config.yaml
hidden_act: "tanh_gelu"
norm_place: "pre"
rope_theta: 10000.0
rope_fraction: 0.5
dataset: "wikipedia_en"
Each number is 50 + 10 x the weight over its row's rms, rounded and kept within 0 to 99. Layers, rows and columns count from 0. The size before them is the row's rms in percent of the matrix's.

# layer 3 MLP up, 384x96, rms 0.141, rows 252-324, columns 0-47
118:59 58 54 49 54 40 42 51 52 56 50 53 37 43 56 64 53 48 38 66 57 54 54 41 58 59 62 54 42 41 65 69 52 38 55 50 46 58 39 47 41 81 52 61 51 63 61 60
088:60 54 48 66 39 45 42 51 53 53 51 49 41 62 42 42 46 62 57 69 40 37 51 61 68 56 56 61 38 38 29 46 50 24 40 52 52 59 48 35 52 24 68 47 63 41 61 48
103:43 36 42 35 46 49 53 49 54 56 51 51 48 52 69 54 48 50 54 31 58 50 34 36 60 56 50 53 56 62 60 62 54 41 67 50 47 49 37 46 47 45 63 56 75 63 58 61
089:48 44 52 51 38 45 55 71 63 69 48 31 45 57 52 36 63 53 42 43 55 37 40 60 57 42 29 44 38 57 51 36 53 50 46 57 45 54 35 62 48 37 44 27 62 48 55 42
093:45 45 67 48 48 37 39 37 78 55 57 66 37 46 28 52 46 46 62 40 43 41 54 42 51 36 40 49 50 47 46 41 75 33 40 49 45 47 42 32 56 66 55 49 41 81 54 50
115:57 53 48 49 38 43 65 53 45 50 55 48 55 52 42 39 51 51 26 49 44 62 57 44 36 39 61 59 29 21 58 59 52 41 35 49 39 59 53 34 59 70 56 41 56 41 34 66
102:56 47 34 59 59 56 37 57 69 52 42 50 41 60 66 43 51 53 31 54 48 45 62 60 65 51 58 62 47 47 61 34 63 46 31 56 38 66 44 52 44 46 59 31 39 59 49 43
111:56 42 43 61 58 21 49 57 46 49 53 59 52 55 47 33 53 46 65 54 43 63 32 37 53 52 50 70 27 28 57 46 53 34 54 43 44 54 44 41 63 68 55 50 44 63 29 63
094:60 61 43 58 57 62 34 45 49 51 71 43 50 54 54 53 49 58 41 45 53 52 50 48 41 47 41 36 50 34 41 57 48 59 40 34 51 62 66 37 65 65 63 51 60 34 28 60
099:64 58 63 51 43 43 56 44 62 55 56 53 51 36 48 81 49 41 40 38 56 56 41 50 41 36 44 50 49 50 56 52 44 31 42 47 58 59 55 40 50 64 63 50 50 52 58 58
110:49 60 59 47 42 54 50 39 32 45 52 46 51 38 70 70 40 29 42 40 73 37 52 54 50 61 33 46 53 52 44 56 60 62 43 35 50 60 39 57 61 45 43 40 52 46 43 53
100:55 45 64 50 58 52 29 46 49 32 50 50 29 61 61 63 47 52 39 48 39 41 59 65 41 40 60 44 33 52 81 58 45 31 43 61 56 62 44 37 51 58 61 31 60 37 45 61
101:49 44 54 46 39 52 54 61 29 53 56 40 47 51 62 36 49 37 62 31 55 55 51 50 47 66 48 70 50 48 47 58 48 64 70 51 54 48 30 45 57 45 59 54 50 42 33 62
100:35 49 44 38 48 52 39 34 49 46 55 43 34 60 53 46 61 39 46 53 50 54 41 47 60 69 50 33 65 56 55 57 43 51 39 63 43 42 15 52 50 52 59 47 37 57 51 63
096:70 44 41 43 24 46 42 61 35 59 46 57 59 50 61 57 44 45 49 45 56 55 59 40 54 46 42 49 34 53 60 46 47 36 38 42 52 45 47 56 51 62 71 49 64 35 48 42
098:54 60 41 57 48 40 38 66 54 35 41 45 54 46 53 53 64 54 51 60 51 62 63 51 59 37 49 40 48 33 60 39 55 41 37 44 40 42 52 75 55 65 75 53 40 46 58 49
126:51 54 42 51 55 33 47 34 62 46 52 41 47 63 43 55 42 72 47 56 65 55 51 48 48 61 36 39 59 41 40 53 60 40 44 55 57 50 46 50 38 71 56 63 61 70 36 52
112:65 67 50 32 48 55 45 41 48 32 66 53 50 51 75 62 49 38 37 60 57 45 47 40 47 64 56 61 58 51 49 55 47 71 48 39 38 73 44 45 41 48 46 45 58 46 61 47
108:55 54 56 41 58 56 45 50 48 45 59 36 63 50 50 50 47 47 60 52 61 61 44 51 50 38 52 69 37 29 52 47 36 39 45 43 55 50 69 44 63 45 55 50 50 46 54 63
096:52 46 61 43 65 83 54 33 22 45 58 54 43 44 60 44 65 41 56 60 65 41 49 49 56 51 41 54 47 58 52 49 47 61 65 53 46 32 56 52 47 48 60 66 43 48 54 50
080:53 53 51 43 58 37 60 45 39 56 50 64 20 64 40 31 54 52 44 47 57 50 47 63 56 62 40 50 55 50 26 37 52 40 58 55 44 54 50 45 36 46 51 53 62 67 69 35
101:54 42 55 52 38 70 58 65 55 49 45 50 36 68 63 40 57 49 41 45 42 40 43 59 51 55 34 48 58 51 63 50 52 39 44 60 54 63 54 41 35 31 69 24 56 53 40 45
084:80 39 51 64 52 59 43 54 46 45 41 67 48 63 54 54 42 53 35 48 63 37 46 41 49 66 45 65 35 50 63 65 48 45 44 45 44 48 42 54 47 34 56 52 48 48 49 45
098:48 59 53 45 43 49 71 62 45 55 53 67 47 64 57 60 61 55 38 31 60 32 49 49 57 45 46 44 67 46 46 46 56 31 48 44 66 47 51 53 47 42 57 26 49 66 66 47
095:34 57 50 58 70 38 45 70 47 63 59 53 37 60 69 42 48 49 54 43 64 26 47 40 47 63 36 30 54 55 34 46 59 59 52 40 58 49 46 61 43 39 66 47 53 62 49 29
102:31 64 51 49 51 51 61 42 54 62 46 47 46 41 47 45 44 45 51 44 51 42 41 72 62 57 41 63 65 64 29 46 51 86 58 54 63 55 35 47 43 56 45 43 56 56 41 60
099:69 55 49 28 36 52 59 41 45 47 51 52 63 47 57 50 60 61 46 43 62 53 52 78 53 40 51 66 47 59 57 51 38 60 30 31 41 78 52 37 46 50 47 36 41 55 53 55
097:32 43 65 41 61 57 72 59 49 50 39 45 31 60 50 40 53 55 53 62 51 49 53 33 37 46 41 48 60 46 65 60 57 26 49 49 50 53 63 53 56 24 47 32 53 44 64 40
097:50 56 52 69 51 56 44 49 70 50 63 53 39 63 43 45 57 41 50 43 49 44 45 71 64 67 57 52 53 35 50 56 55 53 28 72 46 32 65 42 54 44 40 26 52 61 59 30
091:58 50 37 52 69 54 40 57 51 53 65 65 45 56 28 33 42 55 48 51 47 50 41 40 57 55 61 52 54 46 65 49 40 16 46 59 42 48 64 46 59 48 65 47 33 58 50 39
117:63 47 42 51 51 49 73 51 46 45 38 54 55 63 58 54 45 71 40 48 58 54 58 56 34 48 69 65 39 45 43 48 56 56 55 63 52 50 66 30 48 68 51 36 46 46 62 43
085:50 44 50 52 55 58 54 44 44 37 57 46 39 55 43 43 47 32 37 37 47 40 26 54 42 46 38 67 50 59 51 73 49 46 47 52 54 48 50 57 40 25 47 55 39 45 43 63
102:45 54 47 55 40 43 40 56 62 47 42 56 47 58 39 50 50 51 46 42 50 56 42 54 56 46 65 64 34 42 79 46 68 30 54 36 39 67 47 35 50 67 58 41 57 34 41 47
108:60 65 74 38 53 61 59 58 27 45 67 34 42 52 59 64 53 33 46 34 52 57 52 53 50 45 64 52 59 62 48 45 62 49 44 50 43 48 43 52 55 47 53 34 62 40 48 59
088:47 47 46 44 46 53 57 60 49 52 57 64 50 58 59 55 52 45 56 56 48 52 66 49 45 54 58 38 14 41 46 58 49 32 24 46 52 46 58 71 57 40 30 45 58 50 49 31
102:46 46 33 38 30 44 55 53 37 57 48 45 65 52 65 57 49 61 56 38 53 59 57 54 40 54 56 41 52 39 44 48 53 64 58 51 59 67 52 26 81 60 46 46 49 57 34 64
107:62 68 46 50 61 51 38 48 55 34 47 45 47 54 42 43 50 65 41 47 54 49 59 46 54 58 48 50 30 37 54 43 58 30 33 64 53 41 49 47 52 73 57 53 50 61 42 45
094:63 57 54 41 46 50 61 56 33 50 58 42 51 35 74 59 46 40 34 49 71 53 44 54 23 66 54 33 61 45 55 53 47 48 54 38 48 48 48 45 57 60 59 41 46 57 40 53
105:69 47 54 49 50 54 45 59 71 49 44 61 48 63 42 49 61 63 54 52 43 51 62 49 59 54 51 59 44 39 59 34 54 27 48 51 42 45 79 43 61 56 67 43 57 55 73 44
097:68 45 50 45 44 56 55 48 48 46 61 45 55 49 52 48 36 62 43 56 52 51 58 56 43 46 51 73 46 42 50 74 45 71 50 42 39 49 43 20 48 55 45 20 45 39 46 58
097:55 46 61 49 45 62 47 57 23 43 48 47 51 33 22 59 51 51 49 51 54 47 73 48 77 64 55 50 53 57 33 70 45 54 47 51 41 53 46 64 46 50 57 57 62 46 53 38
088:33 57 38 63 37 50 56 36 50 56 69 42 41 56 67 66 56 69 55 40 38 64 62 39 54 50 49 51 50 45 63 63 47 48 51 41 45 51 61 50 40 36 45 44 53 45 44 31
100:75 62 54 46 47 43 41 50 43 67 37 58 68 59 52 48 59 56 34 58 49 60 57 67 45 46 50 61 46 39 32 44 44 62 42 40 51 53 23 40 45 48 68 55 54 49 37 46
066:72 52 51 51 54 46 48 44 53 57 47 50 39 48 45 41 37 58 57 61 72 54 44 56 70 52 47 46 25 35 36 44 45 49 51 47 44 56 47 36 68 45 63 49 49 64 47 53
089:64 57 57 47 64 43 68 51 52 38 53 47 32 63 51 37 55 48 38 46 52 49 48 37 60 40 53 53 42 51 64 47 50 42 34 43 47 49 58 28 49 40 50 34 55 52 49 56
105:47 48 39 49 68 41 58 54 39 34 55 44 41 45 42 41 53 52 49 74 53 48 46 42 67 50 58 70 35 35 46 43 48 31 46 51 39 50 40 60 44 61 63 48 33 51 39 53
107:70 44 45 47 58 53 58 40 40 38 42 44 43 57 55 29 60 54 67 57 43 53 39 46 66 66 66 43 38 39 51 36 48 55 74 59 47 42 59 47 65 38 54 44 40 40 38 53
096:41 38 40 38 50 65 35 33 53 51 37 40 59 50 53 45 40 45 42 64 64 57 62 33 42 56 47 48 45 45 51 58 64 41 62 62 65 60 44 54 51 66 56 66 55 60 52 65
098:46 53 42 61 41 54 57 46 27 74 48 53 58 39 47 45 43 51 44 48 63 47 52 52 46 54 56 42 62 53 48 60 33 64 58 56 43 49 40 53 34 57 38 53 58 31 66 44
082:67 52 60 50 36 48 61 50 37 50 52 55 33 45 41 50 52 52 44 64 56 46 53 35 62 54 56 62 47 38 48 55 62 22 31 76 45 58 42 52 51 54 66 63 54 46 65 44
097:43 48 52 43 65 50 50 42 29 54 55 64 53 65 75 58 36 53 56 46 50 40 54 48 64 55 69 50 61 58 53 46 57 34 41 49 47 52 55 37 63 38 42 45 57 66 37 46
106:47 54 51 62 45 30 42 75 46 47 50 50 38 69 59 38 54 43 34 57 44 46 54 42 57 61 55 67 14 30 56 47 45 34 55 57 53 67 46 59 68 39 63 50 42 52 54 46
093:58 49 63 43 55 47 65 42 39 32 40 42 46 39 64 58 59 53 44 46 66 45 41 45 60 39 70 44 36 48 50 56 58 59 59 65 60 69 52 26 69 60 53 49 54 49 31 56
104:55 57 48 64 59 50 65 50 39 77 56 54 40 47 55 50 54 50 40 35 59 48 41 64 42 42 37 50 61 50 38 45 47 40 52 51 55 66 36 51 42 38 62 58 60 65 68 49
107:55 54 59 33 45 38 54 54 39 62 49 57 59 45 55 53 42 58 31 39 46 54 70 49 56 36 44 53 53 50 45 63 45 54 45 35 49 61 53 52 54 78 38 37 73 57 55 46
111:51 45 31 46 40 55 52 65 57 48 59 52 36 48 63 59 44 55 52 45 58 54 48 58 39 51 69 64 32 42 58 34 48 35 47 53 48 76 66 29 57 39 57 45 49 42 35 44
064:45 56 36 59 63 24 41 47 52 61 47 48 44 53 49 48 63 38 45 42 62 44 42 56 63 69 58 52 46 55 28 52 59 38 50 46 51 52 38 36 57 34 48 45 50 57 43 47
103:60 42 44 48 62 50 36 68 50 49 44 57 49 73 42 47 50 66 45 55 46 48 60 42 61 63 55 59 33 35 62 58 58 40 37 47 48 55 59 45 44 32 47 48 50 52 39 40
110:42 56 39 62 69 37 45 62 53 58 44 48 27 67 52 34 51 42 62 41 45 48 50 53 49 62 64 58 43 43 54 34 75 42 34 61 59 56 59 59 46 32 67 29 54 38 48 53
099:59 49 52 55 68 36 59 52 64 55 45 58 36 68 51 40 49 60 44 49 47 31 47 51 64 62 44 51 59 35 51 53 53 40 26 49 37 40 57 60 52 60 58 46 47 68 68 54
104:47 43 56 42 53 53 43 39 41 56 55 31 43 46 63 56 58 48 55 44 68 57 57 39 55 72 44 38 49 44 49 49 47 53 53 58 61 55 34 62 31 45 59 63 57 48 56 66
101:47 60 50 56 64 62 56 49 51 44 45 54 46 46 57 51 52 48 61 50 38 32 63 64 58 61 47 42 56 46 64 72 40 55 32 43 47 70 49 44 33 42 62 42 40 55 54 52
110:54 71 57 41 57 47 41 49 54 48 52 61 59 55 64 44 44 57 41 52 54 46 75 65 32 46 39 66 45 51 47 58 40 47 43 43 47 44 40 49 39 47 52 24 59 42 68 41
112:30 43 30 48 44 47 62 43 41 72 50 49 40 62 38 32 74 50 55 37 48 64 37 46 40 61 47 55 35 47 52 49 56 45 47 56 44 61 45 43 48 46 70 58 57 49 38 54
096:75 48 40 50 46 67 57 43 34 59 42 48 41 59 63 49 50 42 43 40 41 56 34 46 33 48 44 46 57 52 62 49 46 50 51 55 52 53 39 36 53 33 66 35 65 48 56 65
100:47 42 38 48 56 44 60 58 62 48 45 31 34 70 41 45 64 46 43 41 48 32 60 51 36 34 52 61 56 33 50 60 56 43 38 79 46 63 40 68 53 50 64 52 42 62 49 57
091:71 48 40 46 42 41 45 46 58 37 48 50 47 58 53 40 54 44 44 46 62 53 60 59 47 61 47 60 60 49 47 52 66 39 40 59 57 63 25 48 59 65 70 44 47 54 34 54
093:58 55 54 65 52 43 41 55 74 33 46 54 40 55 51 38 63 49 40 47 35 51 39 48 54 44 40 44 50 57 55 31 50 27 45 48 49 60 50 51 60 54 68 65 50 58 59 53
107:40 53 43 43 53 41 52 52 61 52 41 65 50 54 41 29 54 43 52 60 54 42 45 49 60 51 51 37 56 33 37 39 52 32 55 58 36 42 47 41 58 77 61 51 55 60 58 59
092:42 45 55 48 37 47 58 34 63 50 57 45 37 60 43 38 64 37 50 52 48 49 46 40 67 52 72 38 33 59 62 51 65 28 38 68 58 72 34 35 53 43 67 51 59 36 46 58
105:49 62 46 49 54 48 37 46 54 66 48 52 46 39 56 46 40 38 61 48 52 37 32 54 54 55 52 48 55 48 27 30 70 46 52 46 48 48 51 62 50 41 79 46 50 47 63 41
108:47 45 36 47 64 45 51 69 31 57 38 40 53 58 41 40 46 56 66 42 50 62 35 56 51 64 55 74 42 59 32 44 75 35 53 54 41 53 41 68 46 53 60 62 56 49 50 43
096:56 36 47 51 36 39 39 54 55 44 43 42 50 46 53 39 45 62 56 62 44 43 49 44 41 43 50 64 40 60 42 61 47 52 63 49 35 76 56 54 39 56 42 51 47 55 35 44
# layer 3 MLP down (transposed), 384x96, rms 0.124, rows 252-323, columns 0-47
133:51 49 52 37 50 52 54 51 65 58 42 58 42 57 57 79 58 46 40 29 68 58 53 52 57 52 54 44 41 50 48 74 64 35 57 38 53 58 44 54 46 77 41 40 40 42 58 51
088:20 44 53 40 32 36 51 52 48 49 53 46 53 51 68 41 47 42 52 52 55 55 48 54 53 71 36 52 66 55 50 40 69 54 47 52 67 49 38 52 43 58 43 47 59 47 46 64
096:57 45 49 54 58 43 61 47 39 65 41 40 51 42 52 52 62 50 47 44 27 50 57 41 43 37 40 57 39 48 48 48 61 40 33 48 69 47 42 46 46 53 69 50 32 48 37 40
091:29 58 49 44 46 64 34 35 45 41 56 66 51 42 50 74 31 43 59 48 46 55 62 45 38 61 66 60 61 40 43 49 60 62 50 40 57 44 68 34 51 58 43 67 38 42 51 52
092:63 61 46 50 61 57 58 70 35 41 46 30 51 45 65 51 47 57 55 67 57 59 44 54 47 41 59 66 44 56 47 59 45 64 54 56 52 52 39 59 52 40 49 52 62 33 58 44
124:46 52 47 65 63 43 45 71 44 66 60 62 34 50 45 44 59 50 37 36 55 54 56 39 40 54 49 69 54 46 55 51 49 63 61 36 63 42 42 59 49 46 61 60 56 49 70 63
097:38 48 56 51 49 67 55 51 53 43 45 48 42 56 45 51 46 47 56 43 56 68 46 49 49 61 40 55 71 46 50 47 37 67 60 61 61 44 64 53 47 67 51 63 59 44 34 43
113:52 62 58 57 36 59 67 46 51 56 42 36 49 30 44 48 55 53 54 44 57 43 71 49 32 43 39 33 63 72 44 59 45 57 42 59 61 40 61 52 45 42 43 55 46 51 63 40
098:61 53 45 41 30 31 41 57 57 62 60 32 60 53 58 45 34 57 51 45 53 46 46 38 61 59 62 35 49 60 50 38 37 59 44 53 64 59 54 48 48 36 54 47 45 51 39 58
110:67 35 61 40 49 37 68 47 47 70 27 58 50 46 47 51 48 37 42 35 48 47 51 33 56 56 57 38 28 48 61 48 50 57 56 38 51 52 38 63 49 56 41 56 52 50 60 58
109:61 49 66 68 67 51 62 57 52 38 39 40 48 48 53 38 32 56 72 55 54 71 66 46 46 52 46 46 58 66 53 42 40 40 56 58 63 34 46 55 43 42 44 39 60 55 40 52
096:26 57 40 36 39 54 58 51 65 61 60 44 62 28 54 41 51 38 47 46 68 48 34 34 53 44 39 53 68 35 36 52 63 51 46 50 35 46 57 61 58 50 59 63 47 60 47 48
093:64 26 44 53 55 40 38 63 53 34 32 51 50 45 34 53 49 56 62 61 50 24 49 45 46 33 53 55 37 45 50 62 43 42 45 44 40 47 42 61 64 43 33 54 51 48 62 55
091:64 67 70 58 63 64 64 41 53 44 54 45 65 49 38 59 31 63 60 47 51 53 42 58 43 32 50 41 27 51 53 54 59 51 64 50 61 56 68 46 46 49 52 48 59 58 42 40
101:73 53 65 41 56 42 51 54 45 41 31 54 53 63 63 47 38 35 46 39 50 52 54 48 30 53 50 49 37 53 42 62 58 49 45 42 46 50 48 48 48 53 47 47 39 52 50 65
105:31 50 55 40 43 54 45 48 49 49 66 64 49 63 57 62 52 44 46 32 30 32 49 49 43 57 52 61 44 70 53 64 48 62 73 56 50 57 51 45 54 51 36 35 55 66 49 55
144:61 56 48 54 34 45 44 57 56 48 53 40 54 58 45 31 41 68 54 56 53 63 76 50 51 45 50 44 64 42 57 42 69 36 64 51 41 52 38 60 50 55 57 58 49 52 58 41
107:44 67 52 71 66 50 54 64 49 71 37 64 39 43 35 55 46 43 62 58 40 46 55 57 46 30 33 40 37 49 40 55 53 49 59 37 49 23 51 70 53 58 56 58 41 53 44 64
104:50 46 36 59 45 43 63 53 58 52 25 49 41 58 59 43 48 47 53 48 42 58 42 50 41 60 31 43 50 65 53 46 61 45 53 67 33 45 48 50 40 42 46 43 40 58 39 40
085:61 41 38 49 38 37 62 60 74 46 50 40 67 63 52 60 37 64 61 30 40 61 51 53 52 56 55 50 49 53 47 64 51 57 36 45 43 65 33 48 46 42 46 31 54 31 48 56
092:00 36 41 51 51 51 59 57 57 50 50 57 70 43 50 62 41 42 49 49 40 55 48 46 52 47 41 55 53 44 60 45 47 55 60 52 67 54 52 52 52 56 48 58 51 37 47 67
104:40 66 55 45 31 45 31 50 37 65 39 52 60 46 55 46 48 53 44 39 60 46 44 34 46 49 41 33 62 40 35 47 45 60 47 67 45 57 55 61 52 49 55 54 42 46 44 51
089:76 46 57 50 47 42 51 45 51 55 44 53 49 44 63 59 47 53 40 53 53 45 40 56 48 68 36 60 28 38 64 62 64 47 40 55 48 53 40 53 43 50 46 32 33 48 56 29
082:60 47 56 63 65 45 27 52 61 58 50 38 50 50 45 46 55 47 56 51 23 45 57 43 49 58 42 48 32 71 65 55 57 54 38 61 43 47 47 47 54 55 35 49 39 21 47 55
089:43 34 57 47 34 72 44 46 45 53 61 51 45 41 34 68 47 58 74 54 45 62 48 54 54 39 48 61 46 52 61 50 45 46 39 66 48 47 62 49 52 67 37 58 65 39 46 74
089:77 65 58 48 40 50 52 54 34 53 43 55 61 46 65 54 51 50 34 60 54 45 48 32 45 61 62 44 31 32 71 61 54 22 44 57 40 54 50 53 60 39 49 48 55 63 66 40
092:37 72 41 55 62 51 50 61 46 58 45 52 42 52 44 43 48 51 46 59 39 48 34 37 54 59 63 55 61 57 47 54 43 51 67 64 46 40 33 62 54 53 33 55 57 53 51 60
089:50 51 32 50 43 41 25 37 48 57 56 62 59 50 60 65 47 57 47 44 56 53 44 59 55 48 56 53 39 56 33 35 41 73 44 52 43 45 34 50 38 74 50 65 54 54 32 62
088:49 61 40 54 40 48 55 44 58 53 42 52 40 63 62 50 48 51 45 46 56 43 58 57 52 55 61 56 51 48 56 34 48 40 45 75 40 35 48 52 49 53 52 65 60 64 44 55
096:37 51 57 49 62 50 59 50 47 45 49 38 67 44 45 64 43 60 48 54 71 55 45 36 31 64 44 51 37 71 70 41 39 53 61 55 63 55 74 61 66 49 41 68 46 43 48 46
122:55 56 62 59 67 43 55 59 53 59 42 59 63 62 55 51 58 43 43 48 34 57 45 53 53 65 42 41 53 49 22 48 46 60 58 42 52 31 49 54 53 38 56 52 61 39 60 68
089:64 54 42 38 56 35 42 63 61 55 45 48 64 48 50 42 55 67 65 68 65 47 75 50 49 44 59 42 47 37 52 37 46 57 50 51 41 47 52 38 59 80 47 45 68 45 56 36
101:56 56 51 49 40 64 42 55 43 52 40 59 21 41 42 59 49 41 58 50 66 62 30 59 46 54 60 33 40 61 59 52 69 44 54 37 49 43 54 24 46 59 47 55 57 65 35 48
106:47 42 70 49 44 78 59 40 45 57 37 55 35 53 37 46 32 58 51 53 53 50 56 37 50 51 50 30 65 63 49 38 54 38 42 55 45 52 48 51 64 47 42 55 60 50 57 34
091:54 47 52 55 48 49 39 41 46 38 44 29 43 55 41 50 38 54 41 34 56 49 32 46 42 47 61 48 77 49 49 46 46 74 58 42 51 54 42 44 38 65 63 61 54 40 46 64
098:41 37 79 59 65 51 45 55 52 46 50 59 36 44 47 57 44 41 48 54 43 36 46 51 66 41 46 63 42 66 54 58 43 27 42 37 36 34 39 75 35 50 59 60 66 42 69 48
105:66 62 54 41 45 57 54 39 61 46 50 50 36 55 50 28 55 50 54 49 34 58 44 54 52 66 57 41 64 59 43 42 55 33 56 54 57 48 37 56 58 64 34 60 58 45 51 36
090:71 52 44 55 40 37 43 39 47 65 29 56 53 42 53 46 40 47 54 62 41 29 43 42 55 51 41 26 37 42 61 44 60 42 47 54 51 66 68 66 47 72 53 31 48 57 51 47
111:39 33 45 63 49 53 40 50 48 38 46 51 40 58 59 71 48 40 40 41 41 59 63 41 56 52 58 38 58 47 63 27 69 57 49 52 70 50 43 40 46 49 42 51 44 59 59 54
093:28 43 55 59 55 60 40 58 53 63 37 54 48 54 60 52 57 51 47 41 45 60 39 49 56 47 39 40 53 64 46 31 51 39 49 46 63 44 62 87 47 34 64 71 53 43 58 40
098:27 44 52 52 50 40 57 44 58 56 68 46 55 67 60 62 56 50 58 53 49 48 42 40 32 47 49 46 61 53 46 44 73 60 38 46 66 46 46 42 40 46 46 56 39 48 46 72
087:65 39 50 52 65 49 44 63 51 34 26 60 60 46 35 49 52 30 36 48 43 33 49 72 44 31 52 47 32 55 42 43 47 48 52 53 58 47 46 57 56 76 56 51 53 41 48 57
110:79 59 49 37 50 47 37 65 43 60 46 59 50 64 59 50 50 51 40 41 54 70 40 42 41 67 64 53 56 47 36 45 39 53 58 42 45 40 25 45 45 39 55 68 53 56 58 51
079:98 59 66 41 65 50 48 50 47 63 46 46 41 55 44 46 59 60 43 49 68 57 52 51 66 57 37 44 22 33 49 50 54 44 47 56 44 53 47 43 53 47 62 41 47 53 45 54
096:20 50 42 42 34 48 37 44 54 64 43 52 60 38 54 57 51 58 50 50 54 51 49 54 38 63 37 50 52 70 44 44 55 54 56 50 62 48 42 49 43 43 43 58 47 44 47 43
107:32 52 57 44 30 47 47 56 68 68 49 64 55 44 62 36 47 43 52 25 60 36 60 55 44 53 43 57 30 34 68 58 56 48 61 51 42 43 52 41 55 38 48 52 50 44 61 56
085:62 46 38 55 51 54 48 57 52 60 42 27 57 37 50 50 36 53 61 44 58 71 39 53 33 39 59 59 54 44 56 50 56 47 49 24 40 57 58 58 44 59 42 54 33 57 47 49
087:53 59 65 55 51 35 52 55 38 60 51 66 41 64 54 57 55 59 49 26 25 34 38 51 62 36 47 47 57 63 46 51 39 47 47 49 36 35 68 52 62 36 53 37 55 43 40 38
083:70 54 55 50 52 55 49 43 35 36 36 54 54 40 35 34 49 55 45 36 47 44 54 27 66 50 60 66 54 37 50 43 61 48 49 47 50 45 46 71 56 52 54 47 55 51 45 65
087:87 58 57 37 51 46 64 42 54 36 40 45 28 43 39 46 56 47 58 46 55 56 52 36 57 59 54 49 58 38 53 42 58 31 35 65 41 60 33 50 47 51 44 73 56 57 65 40
079:56 75 75 53 37 35 54 41 46 56 49 40 38 51 55 59 50 56 54 57 52 43 68 51 35 57 43 50 51 50 33 33 43 44 66 57 59 48 50 55 48 44 59 61 49 38 59 42
100:51 53 46 45 39 54 66 45 68 33 60 51 52 47 57 40 42 43 63 64 41 69 35 42 43 49 51 44 54 47 54 77 58 48 35 64 40 34 50 45 31 69 48 53 53 48 45 50
115:86 55 52 45 69 32 46 40 27 54 51 57 50 40 56 57 56 49 30 46 63 59 39 64 63 59 46 59 43 40 56 36 55 53 54 70 51 70 53 51 53 41 52 46 52 47 39 63
106:61 25 45 55 43 54 63 53 36 47 55 54 46 61 44 52 46 32 34 47 52 49 29 41 59 48 37 48 48 34 43 39 50 46 33 32 49 54 39 57 46 65 53 68 55 71 63 43
089:52 60 41 45 54 48 55 45 64 46 42 64 54 55 49 44 67 32 64 49 53 60 31 39 43 72 63 54 51 49 56 43 56 53 38 51 45 52 36 59 42 45 46 60 49 52 31 64
114:58 61 36 52 50 63 54 65 51 47 60 47 34 56 53 60 48 43 60 62 68 46 36 62 48 51 62 40 51 56 51 53 45 39 38 47 59 51 58 26 47 44 47 38 76 68 38 39
073:87 57 46 50 61 40 44 45 40 55 48 47 37 58 54 45 55 37 46 38 60 45 32 49 66 65 55 42 33 42 41 54 50 34 54 43 47 59 44 50 51 37 45 35 45 56 44 36
095:63 37 58 62 50 60 30 48 68 49 40 53 47 43 66 60 52 48 47 34 62 54 49 42 70 70 55 46 42 57 56 48 39 45 57 54 48 64 30 52 38 50 43 59 45 46 48 40
105:33 55 54 52 57 52 38 50 47 39 58 47 52 49 43 41 58 41 59 48 53 49 38 32 59 49 54 64 56 41 53 31 54 34 65 53 46 48 38 48 45 32 42 45 47 58 30 66
111:35 32 39 70 53 62 49 46 57 41 54 58 39 55 61 50 40 54 43 52 46 43 65 60 46 45 47 54 53 54 54 44 59 52 47 51 43 58 55 36 54 47 46 59 54 59 35 32
097:69 62 45 71 50 45 58 44 57 45 59 40 59 46 58 59 69 52 67 44 51 39 57 55 49 34 51 36 44 49 71 55 36 55 59 55 61 53 70 39 59 54 56 45 49 30 34 47
108:21 53 53 55 49 75 33 50 58 61 52 52 44 46 63 38 71 42 62 45 48 38 40 43 61 56 43 52 55 54 51 42 66 39 60 35 50 39 48 55 56 56 53 47 61 45 56 60
096:57 51 44 59 43 43 48 44 38 47 45 33 51 34 26 44 56 54 58 48 49 47 37 34 76 51 48 39 53 54 45 58 53 58 52 52 47 65 55 50 46 46 48 59 40 60 32 62
104:63 44 47 58 51 60 55 47 71 48 42 52 42 43 47 63 30 53 48 53 63 31 68 57 50 39 47 38 62 38 50 48 56 53 53 43 54 49 51 61 60 62 30 40 46 39 53 41
094:79 41 41 45 57 68 61 57 44 65 56 51 44 51 58 61 59 39 37 45 43 68 38 31 44 59 45 35 47 53 58 48 54 35 50 46 51 53 41 45 62 59 60 45 50 51 53 50
097:62 76 46 53 43 57 47 39 41 48 61 66 61 30 53 54 42 58 62 67 50 54 42 52 51 68 40 38 60 67 54 35 46 60 56 44 57 37 57 35 55 48 30 43 59 34 38 45
090:74 48 23 42 60 53 46 60 62 39 38 39 58 45 28 58 38 48 57 45 43 52 46 59 50 40 52 49 41 46 56 55 46 63 60 34 34 43 51 42 57 58 50 62 48 42 36 65
093:33 60 43 37 45 39 50 43 29 65 47 50 57 34 50 72 32 54 59 49 74 52 59 49 43 49 52 48 47 35 52 67 50 70 60 50 70 47 53 51 51 46 41 30 47 42 51 51
113:51 26 63 41 55 51 36 61 39 65 40 55 39 34 35 54 43 58 45 37 52 47 50 44 47 39 49 62 43 52 54 50 24 52 60 55 63 53 60 78 62 36 59 63 38 53 59 54
092:60 63 50 52 49 35 49 63 47 52 46 46 47 51 57 51 45 47 47 72 53 45 50 55 26 50 47 54 70 39 65 50 42 66 63 62 47 46 48 73 46 52 46 71 55 79 47 28
098:75 48 59 49 50 48 53 52 43 47 37 46 60 60 49 52 62 59 49 50 39 42 54 52 58 48 56 44 40 42 73 60 28 30 47 47 57 62 39 50 51 46 37 51 44 56 55 60
108:23 37 76 56 51 49 50 37 57 61 49 60 51 62 40 54 61 69 52 46 50 47 39 58 36 54 50 42 62 82 59 54 41 30 62 49 57 50 51 50 59 41 47 47 47 72 48 52